config = dict(
    n_layer=15,
    d_model=192,
    n_head=3,
    n_kv_head=3,
    head_dim=64,
    d_mlp=512,
    vocab_size=4013,
    activation='geglu',
    norm='layernorm',
    norm_place='pre',
    norm_eps=1e-05,
    positions='learned',
    qk_norm=False,
    attn_scale=0.125,
    bias='none',
    tie_embeddings=True,
    parallel_block=False,
    extras=['capped logits'],
    init='uniform',
    init_std_qkv=0.038,
    init_std_o=0.0,
    init_std_up=0.038,
    init_std_down=0.0,
    optimizer='muon_variant',
    lr=0.00155,
    lr_mult_qkv=0.5,
    lr_mult_o=3.0,
    beta1=0.95,
    lr_head=0.01,
    grad_clip=1.0,
    warmup_steps=200,
    schedule='wsd',
    decay_fraction=0.942,
    decay_shape='sqrt',
    final_lr_fraction=0.0,
    batch_tokens=[32768, 65536, 98304],
    seq_len=256,
    doc_mask=False,
    train_tokens=424100000,
    steps=6981,
    dataset='wikipedia_en',
)
Each number is 200 + 20 x the weight over its row's rms, rounded and kept within 0 to 999. Layers, rows and columns count from 0. The size before them is the row's rms in percent of the matrix's.

# layer 8 attention output (transposed), 192x192, rms 0.153, rows 44-60, columns 0-95
106,222,205,164,191,207,177,217,204,206,199,196,177,189,207,190,187,194,183,174,188,233,204,222,183,178,226,180,214,208,182,162,193,186,171,161,240,196,169,180,188,199,206,162,199,210,172,214,199,200,203,217,188,204,210,207,209,180,261,192,202,194,173,189,212,182,216,225,220,246,182,209,167,183,247,193,203,196,193,209,226,220,203,175,221,211,171,170,224,168,175,190,191,164,158,205,171
110,189,194,181,225,179,212,188,147,213,184,198,168,194,219,190,223,158,220,236,223,216,200,205,203,183,239,193,207,189,228,220,210,186,215,200,225,198,162,207,205,193,208,177,212,166,189,175,204,192,206,201,203,197,167,190,221,152,243,215,205,197,212,174,204,237,220,219,181,202,206,173,185,226,170,211,174,220,235,198,203,168,196,196,213,191,207,195,187,212,200,176,211,206,195,186,233
091,220,200,185,180,196,203,194,225,197,239,222,191,202,169,174,205,250,184,196,190,222,196,160,172,167,210,232,203,174,184,173,224,205,214,187,212,180,192,202,213,206,187,218,199,218,196,199,197,225,181,206,199,180,198,200,226,221,183,199,221,194,189,184,224,189,224,210,184,222,212,207,226,234,212,208,199,169,165,209,182,200,216,182,164,213,215,215,207,214,227,194,206,216,181,197,192
101,203,204,217,194,243,186,202,165,174,170,204,178,169,210,186,212,191,166,153,240,210,160,211,208,221,214,219,198,217,205,185,224,181,174,163,221,208,176,206,187,232,193,194,186,218,171,202,205,228,190,195,226,236,197,223,189,183,208,222,240,189,183,197,204,219,224,178,216,207,176,214,202,205,192,181,202,195,193,223,208,225,187,209,202,206,188,226,226,182,194,250,187,234,208,196,203
087,157,222,159,188,213,209,228,197,198,200,194,212,175,224,209,236,178,216,193,181,226,198,220,197,212,199,184,223,189,188,170,199,199,189,200,209,176,180,241,188,204,166,200,187,231,203,213,231,195,187,219,173,187,197,161,187,198,214,224,220,182,223,167,214,218,190,179,223,204,189,175,179,192,216,179,180,208,213,202,181,212,220,176,178,195,202,187,192,205,224,212,193,204,183,185,201
090,197,188,204,198,221,210,182,171,267,210,174,193,195,198,213,186,245,199,192,217,204,229,182,185,224,197,198,198,195,196,166,219,167,187,221,187,209,203,210,206,200,199,210,203,184,205,204,187,210,201,166,176,214,209,182,181,185,161,169,167,184,175,219,164,225,188,220,171,202,202,185,175,220,221,223,198,190,206,198,214,219,179,206,245,204,196,216,173,207,198,192,216,194,183,204,235
094,188,176,203,260,167,183,176,207,181,209,169,223,167,192,212,189,179,195,194,200,205,180,209,194,187,189,205,167,202,195,199,205,190,179,234,173,191,180,228,215,191,171,209,200,198,202,203,197,184,193,163,209,219,197,217,224,159,196,195,212,163,215,183,179,203,207,218,196,191,176,182,223,210,225,216,182,198,185,191,179,212,195,212,215,187,191,188,215,199,207,190,198,206,213,189,243
089,197,161,197,211,176,243,207,215,215,193,184,183,235,213,186,192,184,191,203,212,195,233,187,237,223,167,203,169,189,181,221,188,238,217,189,201,171,182,197,152,199,214,229,203,219,195,221,181,167,211,181,189,203,200,164,226,198,198,178,223,191,216,184,213,166,202,197,176,216,173,207,239,213,244,187,187,200,189,211,225,172,156,196,216,207,200,237,223,239,187,190,183,197,191,206,174
104,140,210,212,196,205,194,185,231,207,197,186,219,180,204,220,162,201,203,211,191,206,177,186,202,189,204,191,192,169,168,202,220,199,214,232,184,176,219,190,229,206,228,188,223,221,197,170,225,205,190,205,203,198,203,191,230,225,217,232,209,158,219,231,203,234,171,196,195,204,195,208,235,211,229,196,208,190,214,193,187,163,192,191,205,201,245,229,199,163,217,191,193,209,202,197,222
096,227,237,207,205,189,195,195,233,208,199,217,222,143,216,170,180,203,227,187,184,190,209,195,193,234,206,234,205,206,204,219,185,197,209,192,188,189,236,200,203,201,207,222,198,181,217,159,199,203,225,207,204,175,143,179,187,238,221,191,173,200,196,213,204,162,194,196,193,170,205,195,200,193,214,212,212,192,242,201,229,189,213,215,193,190,227,172,226,198,197,180,183,159,204,170,200
095,188,167,197,205,200,212,221,222,213,179,232,185,200,197,217,208,166,203,178,186,203,197,230,225,204,208,216,216,208,164,204,228,186,209,231,186,241,187,215,157,193,167,223,221,223,249,210,198,192,181,167,208,223,203,221,170,200,212,193,206,204,204,192,155,203,236,201,189,216,191,182,170,195,211,190,180,199,215,203,187,186,179,180,185,199,196,236,167,189,187,195,229,192,195,164,191
093,206,196,214,214,162,220,194,210,205,193,184,182,201,223,197,228,204,192,171,196,228,215,206,223,149,256,226,190,210,180,166,186,184,205,222,197,169,224,204,181,189,221,180,202,202,181,168,220,203,170,187,263,175,212,196,168,189,178,188,191,205,188,214,185,200,185,200,189,193,159,193,202,209,212,194,181,201,196,226,175,157,200,215,180,182,211,222,232,182,190,224,188,194,219,197,181
098,193,207,192,204,203,189,220,198,166,211,217,220,192,180,231,238,207,211,190,209,182,225,167,202,215,202,205,161,240,205,182,199,177,206,227,165,227,222,187,194,185,223,161,154,185,182,222,209,228,175,200,237,184,190,229,162,209,184,183,224,207,187,182,192,225,210,217,192,199,220,223,195,160,192,212,213,221,160,224,212,212,182,207,201,204,194,212,196,186,202,199,234,146,213,209,224
092,187,201,190,210,202,227,210,192,176,217,199,211,164,200,171,200,204,189,211,190,181,172,169,230,196,199,213,192,205,178,209,174,193,213,168,193,226,216,224,171,224,190,207,175,225,230,209,178,230,190,208,252,194,174,200,209,209,155,189,195,194,154,187,181,191,212,182,209,181,237,186,209,200,185,216,183,226,180,203,231,226,229,196,221,190,200,173,248,189,203,220,177,238,176,190,218
098,208,213,196,201,204,183,190,204,193,207,200,151,190,209,189,182,226,212,226,217,196,208,160,230,195,188,240,222,224,214,206,223,180,173,216,181,221,213,184,222,191,172,239,191,230,200,184,219,238,207,197,191,202,187,191,191,192,186,205,199,235,218,202,187,213,178,181,200,246,220,211,177,188,174,190,184,159,212,197,208,212,180,208,198,171,179,178,212,187,202,197,215,206,196,213,221
095,207,193,182,163,181,213,207,196,171,199,185,190,182,175,156,228,196,184,204,217,220,206,207,198,222,211,211,241,190,212,173,202,209,206,210,254,238,179,193,195,198,215,197,215,197,192,188,224,173,181,214,187,189,198,232,207,205,173,208,206,209,172,218,218,221,189,198,158,237,191,213,226,231,238,204,215,218,162,186,183,165,233,210,188,225,201,197,186,223,180,187,191,202,198,207,222
090,174,194,219,178,177,223,199,206,191,165,211,145,155,213,192,184,198,185,230,208,217,214,198,197,217,205,198,185,227,203,168,224,216,211,231,188,203,217,181,201,208,207,202,205,224,203,238,219,207,192,202,226,181,189,162,168,191,211,198,189,180,187,169,208,194,243,197,186,178,157,215,207,196,210,204,186,204,218,226,244,218,229,189,161,204,179,230,205,176,183,203,186,182,236,210,211
# layer 8 attention value, 192x192, rms 0.0344, rows 45-61, columns 0-95
115,243,213,187,195,219,183,218,208,211,226,210,230,200,195,230,190,220,170,204,179,154,205,189,181,208,163,189,200,203,195,210,190,210,223,207,168,205,242,195,161,222,225,197,192,223,196,211,158,215,191,199,191,208,251,201,195,202,176,217,204,189,239,209,217,160,175,180,192,254,205,201,201,169,250,195,222,211,182,192,197,202,227,228,217,192,205,170,192,190,205,198,185,198,225,220,188
095,208,179,224,199,154,202,198,180,228,220,212,212,220,190,205,172,175,186,218,183,197,186,232,228,220,191,207,215,197,188,178,202,216,205,192,190,210,214,170,191,214,196,175,216,213,184,209,209,213,230,217,198,208,199,197,208,168,230,185,223,206,197,189,136,219,211,188,230,184,195,213,186,166,202,225,220,208,197,217,215,214,180,208,212,261,188,156,219,149,163,187,228,213,219,208,185
109,193,177,198,234,151,222,173,216,202,235,211,184,227,165,217,183,205,218,206,186,190,237,206,193,190,182,193,210,233,182,218,177,207,200,217,207,196,211,202,239,163,194,202,191,208,225,220,158,172,200,202,173,195,223,203,190,190,196,208,170,202,181,216,191,189,220,174,196,177,190,229,198,193,249,238,192,233,198,213,198,211,178,176,222,233,186,229,176,197,209,187,212,200,190,193,189
093,227,204,153,186,209,178,183,210,213,199,169,186,164,215,222,153,212,182,206,207,186,192,201,186,190,231,213,163,173,180,177,186,221,197,207,180,178,218,170,185,219,209,214,228,199,186,191,180,197,198,175,208,161,199,194,231,179,186,189,234,209,203,217,168,204,199,222,214,185,189,160,188,208,189,221,215,213,220,191,215,207,190,206,236,166,239,195,211,193,219,190,196,196,214,172,191
096,215,245,231,185,247,202,221,236,153,196,187,209,221,180,193,200,219,213,200,195,204,202,209,213,190,194,200,180,174,239,214,172,217,181,179,207,210,182,179,202,180,210,209,212,209,225,195,199,204,163,183,201,170,206,219,179,220,214,180,215,216,233,187,183,171,199,196,231,198,184,191,229,203,198,198,196,219,176,182,193,184,188,203,210,198,185,206,198,159,196,226,192,213,181,218,193
093,182,206,197,161,201,199,216,200,252,176,239,184,206,184,202,202,210,203,180,191,182,213,194,187,175,182,263,189,199,206,195,184,183,201,195,213,187,182,176,218,197,202,191,181,218,190,191,242,197,222,232,204,221,197,228,168,230,164,226,224,202,216,218,215,216,175,199,233,218,193,218,221,213,230,207,213,224,182,220,214,166,182,204,185,202,194,183,208,205,160,234,177,191,216,225,203
097,195,207,215,177,213,162,208,160,195,193,220,212,203,203,207,203,215,217,227,211,236,176,209,166,188,215,209,185,209,230,180,237,225,157,210,188,218,192,208,222,202,204,180,220,164,250,184,205,224,181,223,176,170,199,212,198,171,198,205,196,220,198,195,208,220,224,203,210,186,187,208,180,192,180,212,190,214,213,187,172,222,217,207,169,165,201,190,250,184,170,179,192,231,203,197,239
106,236,191,172,179,216,231,210,191,185,216,185,151,249,187,200,229,192,193,205,160,215,194,188,189,237,184,176,206,186,222,179,195,200,204,204,223,193,214,189,194,234,182,191,194,173,181,201,180,224,182,214,234,213,185,220,231,205,160,192,202,202,207,190,232,236,196,186,180,173,227,189,182,204,173,229,192,203,214,207,207,207,232,174,210,195,178,202,191,223,184,176,214,183,226,183,209
108,184,205,162,198,200,219,224,198,218,209,193,203,205,196,210,237,215,180,212,182,199,222,176,212,202,220,210,220,161,215,190,168,180,198,201,212,229,196,177,209,231,201,222,211,211,214,218,203,200,198,219,214,216,203,198,234,186,189,208,187,203,196,209,215,217,191,179,234,230,224,195,222,159,206,197,197,168,161,193,218,208,211,206,193,206,239,179,181,208,240,229,219,204,190,233,174
102,254,210,204,185,194,176,187,196,182,196,217,208,206,205,196,185,185,202,207,201,235,175,190,153,179,159,210,157,207,213,197,207,174,213,191,209,180,193,240,202,183,195,199,207,204,185,206,198,179,169,231,191,168,218,219,201,213,190,171,205,188,182,221,244,203,199,193,188,236,236,225,206,187,157,184,222,192,170,158,205,184,195,220,203,195,222,211,221,212,177,210,202,172,204,224,226
096,211,201,225,206,202,199,178,210,186,228,206,173,218,173,206,192,194,210,204,200,194,179,163,187,220,203,200,180,173,229,203,195,246,192,167,204,210,211,156,243,196,206,203,214,190,204,196,182,213,194,191,188,207,181,220,216,188,189,204,162,212,176,199,213,189,205,155,192,198,205,206,200,183,209,176,227,201,185,209,214,203,195,212,199,203,195,161,208,196,208,222,224,153,195,210,170
100,222,198,209,213,196,220,208,168,234,177,182,193,198,162,218,197,166,222,182,211,194,179,214,199,234,189,195,188,181,161,201,215,178,180,181,232,189,183,224,206,178,181,237,199,204,224,185,257,176,190,199,200,246,176,170,192,206,214,198,195,185,144,208,215,198,206,214,227,195,188,205,195,221,215,166,188,187,201,183,181,180,220,178,190,249,220,179,204,206,178,179,199,230,197,182,202
100,191,231,194,207,203,134,215,184,204,204,222,222,180,231,192,186,203,184,216,190,186,220,236,188,194,202,195,188,199,189,189,190,205,194,172,209,196,190,211,224,196,191,202,188,186,163,181,241,205,216,191,180,255,204,173,207,193,205,152,198,217,191,187,210,215,177,195,183,177,157,245,193,205,238,213,187,191,201,223,166,204,194,169,169,223,207,197,187,216,213,219,201,203,206,202,198
101,200,158,184,192,185,235,212,207,186,185,246,225,203,179,186,214,175,201,204,197,206,220,200,188,203,194,193,214,209,179,190,184,216,209,198,201,205,180,182,211,167,208,238,220,232,214,192,182,178,208,187,228,194,193,175,199,208,207,203,225,150,193,205,192,169,192,239,193,215,187,192,215,187,173,185,193,228,218,210,208,198,224,223,167,207,214,229,182,223,179,177,215,180,224,181,198
096,229,212,241,214,226,242,244,226,192,181,200,181,218,188,237,177,202,207,203,157,168,150,197,192,211,182,186,224,157,203,169,174,230,207,216,186,222,208,180,187,189,215,172,211,166,200,201,198,233,176,194,168,213,187,194,172,198,198,210,210,192,214,228,184,182,207,213,203,188,189,179,164,176,183,215,182,185,204,196,199,193,183,223,208,199,189,196,208,184,190,212,190,218,179,191,198
094,209,198,168,220,185,179,219,176,215,201,166,201,201,207,178,222,234,183,233,202,199,194,187,208,185,193,200,199,174,207,210,169,260,203,192,214,187,210,189,235,177,217,203,236,153,222,188,188,174,206,188,200,225,206,196,189,213,174,194,184,231,224,213,219,198,200,199,226,217,192,207,195,189,194,176,202,211,215,211,177,213,217,184,208,191,222,200,209,167,221,204,216,208,216,229,188
097,216,164,203,212,216,215,146,233,182,241,227,163,189,186,171,169,203,178,189,214,166,218,228,237,225,202,191,159,202,147,190,210,189,212,191,225,209,191,199,210,202,175,182,198,182,166,244,207,212,200,230,205,184,205,216,205,189,179,238,200,183,183,188,180,237,179,233,192,194,178,225,194,184,231,240,169,231,206,205,188,218,193,188,223,194,212,207,190,202,184,193,171,184,222,199,200